{"n_layer": 12, "d_model": 192, "n_head": 3, "n_kv_head": 1, "head_dim": 64, "d_mlp": 448, "vocab_size": 2048, "activation": "swiglu", "norm": "rmsnorm", "norm_place": "pre", "norm_eps": 1e-05, "positions": "rope", "rope_base": 10000.0, "rope_fraction": 1.0, "qk_norm": false, "attn_scale": 0.125, "bias": "all", "tie_embeddings": true, "parallel_block": false, "init": "uniform", "init_std_qkv": 0.0365, "init_std_o": 0.0, "init_std_up": 0.0365, "init_std_down": 0.0, "optimizer": "soap_variant", "lr": 0.0043, "lr_mult_o": 1.35, "beta1": 0.95, "beta2": 0.99, "lr_head": 0.00621, "grad_clip": 0.5, "warmup_steps": 200, "schedule": "wsd", "decay_fraction": 0.938, "decay_shape": "square", "final_lr_fraction": 0.0, "batch_tokens": [32768, 65536, 98304], "seq_len": 128, "doc_mask": true, "train_tokens": 369900000, "steps": 6185, "dataset": "wikipedia_en"}
Each number is 128 + 32 x the weight over its row's rms, rounded and kept within 0 to 255. Layers, rows and columns count from 0. Numbers have three digits each. The size before them is the row's rms in percent of the matrix's.

# layer 5 MLP down, 192x448, rms 0.222, rows 29-86, columns 0-111
099:145090152120135143159187105123116200105153137109100102127101118086190116127093171118091130099132105138120124107213165129159083132077114170120105158139177093091129146158085122115094039139038129141107179150150159190126105161154126133160132096091085112108139115081193145095103163162160171148081107134088140091105107161160120133154121073141
104:122094166143097094136183151168140161123150210160159096089110129182180079110086150071117097159137129129119081173106127142128111104170129090116173123173133130100098116143146047117202159089174092121128139143132128077114138090128121152142133123181116076073047164122145175113144121062157085106111122140075118134144180090112129137135129094148
102:167084110232112110093200126146118149128069120194121099083149157095132152138125137152081106123153069197067155064130117134154121127128130169154076122142227098137071107116122113134135144117091210186123154134142125124116119149088135115192084119122050155079113150131131083159137127133105125207144084110138144102118097173146125163125129152150
101:166018149148131132126170129086139169166135139164157109155107153094114089091240124066167113112093132139100135125105081105088154104215114141110158107114143157145093150155130158135107095145089120100124143163118107132114108132118150232052148142115133149109137109159070115097198140119147161140123161063100152112128119129133143111143146166100
093:159190136123145142151184199078122204117139082165155146124099161130154127218131133111173123101106147156124121191125165112126161086211144107126103083118130157074120143131117082087121127163152126129195188174120154146116097068136095138144116112128093145194156123119155130164134174095132152148161112155081184100141142156166070138139146096161
102:118154118083164095150120132128171132158109120149079107094194125166066111050099106171136077116148089130145096111114122153147121168141168109136143041119096097096082132153158105128153114112177093092138141072100114083102107109106114127183133090175127146169173108125143115125027089123054101172104119097108153145122059176099108182127153151109
096:078129117086118090130107143089144161167168122130146121185102145208149199046123136114164081118178145119102124104177148127179118155148157095087105129106060137144027141134135147099142140130141142100153115146119117140084159131144105109129121111061182115110114119161184154105099200116193141136133168113119151112139129135114114163125119106131
101:122099079141116100086149103134158095136141084188097074107128161106076151127133142194175105184134167128172164126123128191173106130123129076117114091143123116095138112167159132115137121130101127126118142114156122126141121120128147084088114163154114210140104154049146169154072087076115131069160168160116098164087123137143083139107122169115
099:149091159129041176106132147161138150093104147131115101073063163101126130158109100086141132178112087127090181129123179212125161124105158089179094148117137151118143134103128152191167128140131178107080140063097120110141176208106181087097143158133160197103091108134121134119181143121145198205157150097100174127126154160144138124150129108101
098:148109167193132152157164120133134107111105078131144078110076175127129201152111173088107067157162145173083129182149136136133140170141132166099116159152114158095107122142117163117133080177114095113173132156118094128164100179105125134061130114096121125163181141130113121147094108139145137086181108098117189083162160103103080103132184098136
093:107120112137145157176149144138179168180160092095168132151158088111114163120116137152113111148162111133174177135111149130151088122109106145172185130154085073126162106102149095110167097110117086114134118142075178118119129131104035147125163134078135171136132171157128160132142112136126108174111140171093122114118149095144083153147057080084
099:136084098118132142150149122098116126110165097175123137165068089149084155149196146137159132137108150138128113160130125136107100164144139165168165136128163111095134113148091114127152181116204159115159145132120159174167122148149073116107131130123144120112127093136140116119142146151159130116151095175093131190153114092141172129114126087180
098:140169097129102186126090167136128035096132167118145116148109094080142096093137165133135166165146111138139121152097118092111187111101132109144154198167177119120153070105108107141155095119152087092064110127112125109095143125138087173133134142115073064117146119116141166169134058137168148124079147125152171183098094050152086176125115153183
100:074147112168178157078080193123129136052131096123139141123160134135143061165133096082131134167158141098109100176119141115147098082151135104135138131094109101093136118112065105164134131121087108136132123122176121086103173081064138038139152137120152194137142135105161117172145177143118178134162111175134090153088151133099129123154084084125
097:101143103149109120092154127138131215097081146121141150143172156141152220143150140142158122173146129172102149173180064190125116171156103136153132144150170159130189130170143112123163127212110184176118132115124102145106114166113129166105145129152099143124182148142081139098146097110042130138150108148154126162098130141097129116151096165160
100:128202141125147156056112076130164119094165129130096124075198142104131092168122151099205112106108133131151133144138107128173169130135145096171121168092178167088171144141145138120107142169116165161150109098160142141095169123131147180190110102058126132135090132101108097111138124160074153129124225094179143110186123088130136124143076127172
096:111142147110115105135077133128101143119083138103067073088127126168122145134165115176078108107111128107137153073179118148103159111109105185075152063142061133164096130133094124037107183095140175183103123135120110150144095154125127087083165126156101166123206152163114134109127161185123130139125174179165145142179199219142101122134139138172
105:071131103096146097103107107151201132169092108110088108135098148125143143146167106144085153116089182187081139116101112152105190148175130094113153138147131084168103146085138086145132134138071150166105170145073173104111118148091165117136133105119124084115168082182084054060099152116136121102185120152147199071104099132128081066120120107127
100:122095097135145118119112180093123106144114189148120193104139138103097125130073169132145141153132095144072119086105097143209122130092128151141085131067102128135144177164096139149095157123154119195198111141112149132139137127110175142108143145110127160167065123181130131167059121146111136130095140120107076106141197142066125144142115101080
101:117136165106095166154165131123105104093141124140107110152164047105250166174132119142126099149130110158152148183118111101187131069170186116115170116131152067108150116156073124114133127110184104098134091129072160149127151125141064069061133151079079091130084111050155088073109107129078118117139181139137110122058115096074173114100114150125
096:062139116116149101151138129144200098175143093119141144097131145125127131098112106131157153095155196164150124095068120102126133140150059078148057139131099148093096059093160128083174082132128139126085125107109080103166117126185063143138142124131102158133147106158097104120121135076100167104128095128114126159156092104207074091167127129104
102:122151145129147096089133167129180133104118108136121135137112110093130068157121078135143136130116148226165095137110118130096182125198123067126083149159167140107186208141066162126094101147137138135154104120102143123153124168088129088111140120065161123100143081066120165153104159149142113131114119151114089061096170124115141079120099089138
097:099099182137135094138085117073113114140173088101151122096119107126109109175172127120075109163148075157173115144164152123154126133103126176121155097191163101157162142174131171116146118162098184076142097159182166171140099076117134131076125080101094088101133133113159148160113108101109142094152142147151141131138161114144155147087118129142
101:129174116145133120181128135136185158107129130145166088158124179111163166123142109111077182071140117182097147152051085084058150147092171128142119102131128121110114138158152169136108130110124135171132111122125130132206145133157065133070077174095123077119121151105123175136139125152115136118144133106155093118128159175104126103135146100224
099:079113099145149195136097101125144097104040114136091105202180157090086152129154097106157170137146100082089180094114130062146144120131161093185086164174140083109129105198108129142095132106154118169132110102147108144120133154108138094163142104092116118100074133112156136164128115178130167144184121121131129127127076119092135116105162120140
098:154098125213136161176145112099144117121139118161108116064110181148131077107079130091078115114100099139130147154190053105107106181165180193111120083136134103134101107117166131088130178127120127212139106118154135119092148125142157124171148143155160199106081123094101170155163107136127126139149085097127086148119128148160114142088149091106
105:079134135158121148186130143161140148125142182102108140160093125157156122101135123181057101104178106074088124171134136125123158106205113133084164131107148152102065107192101109163162104160145104099147144143136137133115172100170111146190152145166140087150140052073149118108157134167087150106111142073131137180127166079132200131113143191142
103:103100102181124137138085180152179204092115089112120142122168119082169163142093162122110093062104179152171136204058126106142158098136121078103094167122116116146128114131118112102138104110124090151127122143133110164077122157117163152107066097081067117134139125123140171120084134106154150116175157154093139077149176140081137174146115159115
098:151122087107086130105117138121145195155149185153140139112103167107145144140145083166127070102115127177126130118155161186140186131124150149061123131144117118101138104153149116123074111082088123090101082139098172041145080130110148154126138075145200093121096146142162044162208134121157150163113084165162154133175123142099194141097090138134
096:154183128140155154173073161139142146175130137190140107108133129066093076191106134189100157159136106125161119158136107170104165100117150103094090159144060162174144103137130085110135060104094130124138161120147152164111160140073150130084142156105119108139127090169197124092150226127134141098167123158096144181136136095138123081104199082135
101:148090105145136158100145161119103091111114118140080206102094106172162065118088159075120112141103069150092136120178074107103079161122109146120132097096119140062144135183110148181089081109143147116116127096107111128105161122096148072127121150125201187151078136195075172097120204148130077128084170142187145154167174165160090188143133117157
097:161116137171127154124152095125123100095135122131190104122128180115106149158139098165126100168064167141135115100109132140122150125110134148145128135143124125141153164081079140121224154112117159114095122068146181116063154081105161109137093138065133154125074186089159164082186112126094144110193087076165168137085107165095088108072108119156
102:148114145099069143106063123088163127111111140167213125149179131152114117102134108171155178110150174103164132111154122136117120173080167155086092160126171201142182112139175117122078139155040094115150105178083157115189133152051105106122075151122162106075148125141130094150131173105180101163092161115142165069178081178133188097137089148083
098:078050182123116138064145162132171086178117099128211104199148086142074130080129104056171138092129182180117141095138035160091123115147172090144086096138080150109088131188161106079120104120181127125139093115144146150100145152110068141119126161133145140134056176144068088097132142097133101119124128089121164112116107139111147120128132089128
105:157119077125116116097128098141136124083167140119102100149130092142115107166151114139164150132125082179143103117130127172113197117122103130117201165082111095153090098125066179134144091156130233144093110103101139096126078148084178099122128092170111097140132145135136103132133076120158123152132160083163108110108099135069147122128117163134
103:130076164059106059116087117141124136150150155149118093105129151132090138110127097098133099099084151135138132123168093068084137076125129092172119182171135144108181053122120119118122098169102164079137130142205130113150089105153123094129090164127168115149169142179156119104160147045143087123128096188089160144112110156166091109105119197135
100:153087151108141064155149168112158107134102085182103137137110149170160153150148215162086169116101072158103196135141123129133133136128071151095159168132105142141085099172127146118201104173081107140115133143141086150155132107186107163139144103169138103163124151199168152087092147138125084062199099103081197149119107165104157131115168135158
099:159081158107147171121157092147118101156111133102099144167136121162153136157143160141131106061111077049144175118107185109174132104114122140092090107197084138125141103116132110148164159135134107113116121138123160117204074070122143136102124132091110111129136111139181161107164174182160151133120072096098087216117126144152118119140137138159
101:112112153102142127125100111129117158147121141112201125131115124144109085119141162149132136142101123138083115105097151167167135112164143164170134173137071107103205158126095165165148132141113108115122125124139148079114072102124180187090103139186096112156137137153138104118118140160091127135139124218087094141097151105101147145156152126150
115:092077073162145152165117166113180129100126151107098091111104116067130132146102113146095113140133142106063092106093127129187089156075130105116132152128110197119130105090151150137115109115074091096144157118130161125149162091136123089085098081166107157124118136142130115090116217154160128137143168144060143118118115163141056148082066144152
099:120132135089125183115099133176121160125128118156139108147106115139092137141137200118107111168133161099169094107097133120157194130118187144155131148138063145077146143121152088205095155095126157173158121153147170191101094069164157125203097110110127104109099085141066050110153109119187114064179130099141108098190058113149120113136129126073
101:102083157152132129106145104108155097146108080160158116119112091093100150154208102203166185188122103146130127102105089135119147072131154144110148108076140114134217118129132099116185101109116186147116113092093156160095142079069065138106102118076225173098101111093108114140119141085083131133050072180125136112132098131158102062149107120127
097:191105136114178154158061153076147156142123074092085159092139132142067075083192116105100106153137140091148059119130144138156065174152142109136173159091159155106123177116163112083082151095093110163111125154163085112152127122097151146117130158124175106144135171123074088106159139149123094127110182117105192136123106111128123112102131160167
105:158131071161130075212190110124107188098154126090039150140120094094145100109102120132103203148044148117082127121177151149116145110134071111149122140101107086129102143138100131163221112163129108131142036109136111149090134186101086146073137152098067072126152158169161119070160121116090128103123153146086160136128176103067110181141161139128
100:134133109139137168206132138137156140079087117159112176137077072095082097159097063114158126122217145151132144164105196158121082095117150099112103189123098111128081109097177137107115102158128136164069123106127162162052181139144155138151119194044142110132137110136168119089116195154079164135153108097130072082048140137122163099142177137109
097:114115115156138180172136130147063123108161156129138119095160145159095159087091108137038128145093098081165172139133108150198094123161164097198137110155115118154109169156162124180152157086092083097153136144069117144154108106107068093160139121124160123083136136165091135128149212068155090144091085083114129156108095162120153139215171146194
102:128152146155125179122123164136073088159067140102095080134138130162127149143128138166140091074166130078136169127138122100084089131112128108077122104170099130149108145095191102101121165141120119164071125195129122155209064121196092165163072158110122101091178181078127110098145082150123128077158106107123122107078156164128142142094085171133
096:168143174153122100139193123087154121144129097161190161111105108163110126114133142072118087100144098075088124148080139060111072138125103098100187088081106141155134173136132164069113126122119180130142137089113164174135139147122143163132124129161121213163122138168137137166107159060146132136131122140145149096164172085155125168148175103150
101:145121126130173137091179148107090148136126104189073128149151141143155123134178163165115109086094174129146093136144161154111097201151101135157102102116066162139127141103087130110123146163114117090137206136148082167129145114115121098139113139192150121126102100122150136129129123102162125119211085147120105210137114161115121179138147151083
100:155130118138099170106132163118116131107158185045109138139154084074143093109156106151133081131124096101146146096140119171162137108150138100094136130116172136124129176161098111124171066121182160133080112107045114117101181135175160164122152116126125090153147113136128145147109050150120184107137154148175155137103148078116136080201142134141
105:141149139029143092136202124147118105091133138070138158098130131156127131132137096106107110169102122114128113144095131112124096098081117157186145133172127078133131097115129137160090090137132156111079157114124195164116146194086093122169098165097126079117093095122165103133106150199080186148114166193123094080144145126129183105142081139171
097:112065099127122119117124134146169099165104121088127096109136077119193075124148130096134109104165146106148090177145130085122084135137154156133096159120152093165139137143127142052104118125149131125110082140133148122128126108120138097198143160160118106094111155142114193099074113160174137113100184079130111078174117152104080086150082098112
094:064133122124144083119127162126066143122063169101124182120143115137082060077124096123086158183170125079077133137096143161090118221130082145047118113063124146143083131134127122154076169126097081154184111106115115134084149127129201135156094095129147124079177141086120099138183153082161168146122178074124173138178096138120126093157191155108
099:058125162100154092178135116169132127095131072106051145102069140152133094139176172085059146119119221110127110095078100166086157129153134153106152124198093177128099118174173092109143175156085114100143133116128109142071131144154184162031176112075119089137155148141162174150110171117117112146159112137098123118146171164138072116140186132103
099:136170092141164093075135151145126184109154117130123161105154182108130117155165111110135125091093166057132134124111158091146137166112067164142104124136137138120133138123088098143139131103147057137188167100134175116103172082103131061129052132157148155121153120082105095116119151066149159141182087167179113106157115147104095120162159158128
095:097148163185149125114182139125200160119103115096130153168135133109098132105085093168118099168104105142101094073189156033151126124192122127094084148153158163091090120154108206144114133186134119088135104097075195134124145107114176149096091129103155124176169152167165084129061167138116147113149176162143057109074142133138117175110118103096
094:169079084087180155106077138162169134143139124117140152119121135148141128171126128136116124128144145161140126137105132119143141117112138154106151057206111127131141118151099087145114117196137147129106125099098093101119228055146131122104136102143144156107078142134137166162140118131133136123099125139072122098154116112124142109162121152174
106:121119135128154134070103114140113161073145077128192131133141127088058092158151184104107127129198124136149092128114107121091086199090093094139123133132070137168097152180162126138088125178126114055087143144122120133091153125058087101164148130111139094142105122111162133135112046103134121137074023126070120109129126126143174141123131145109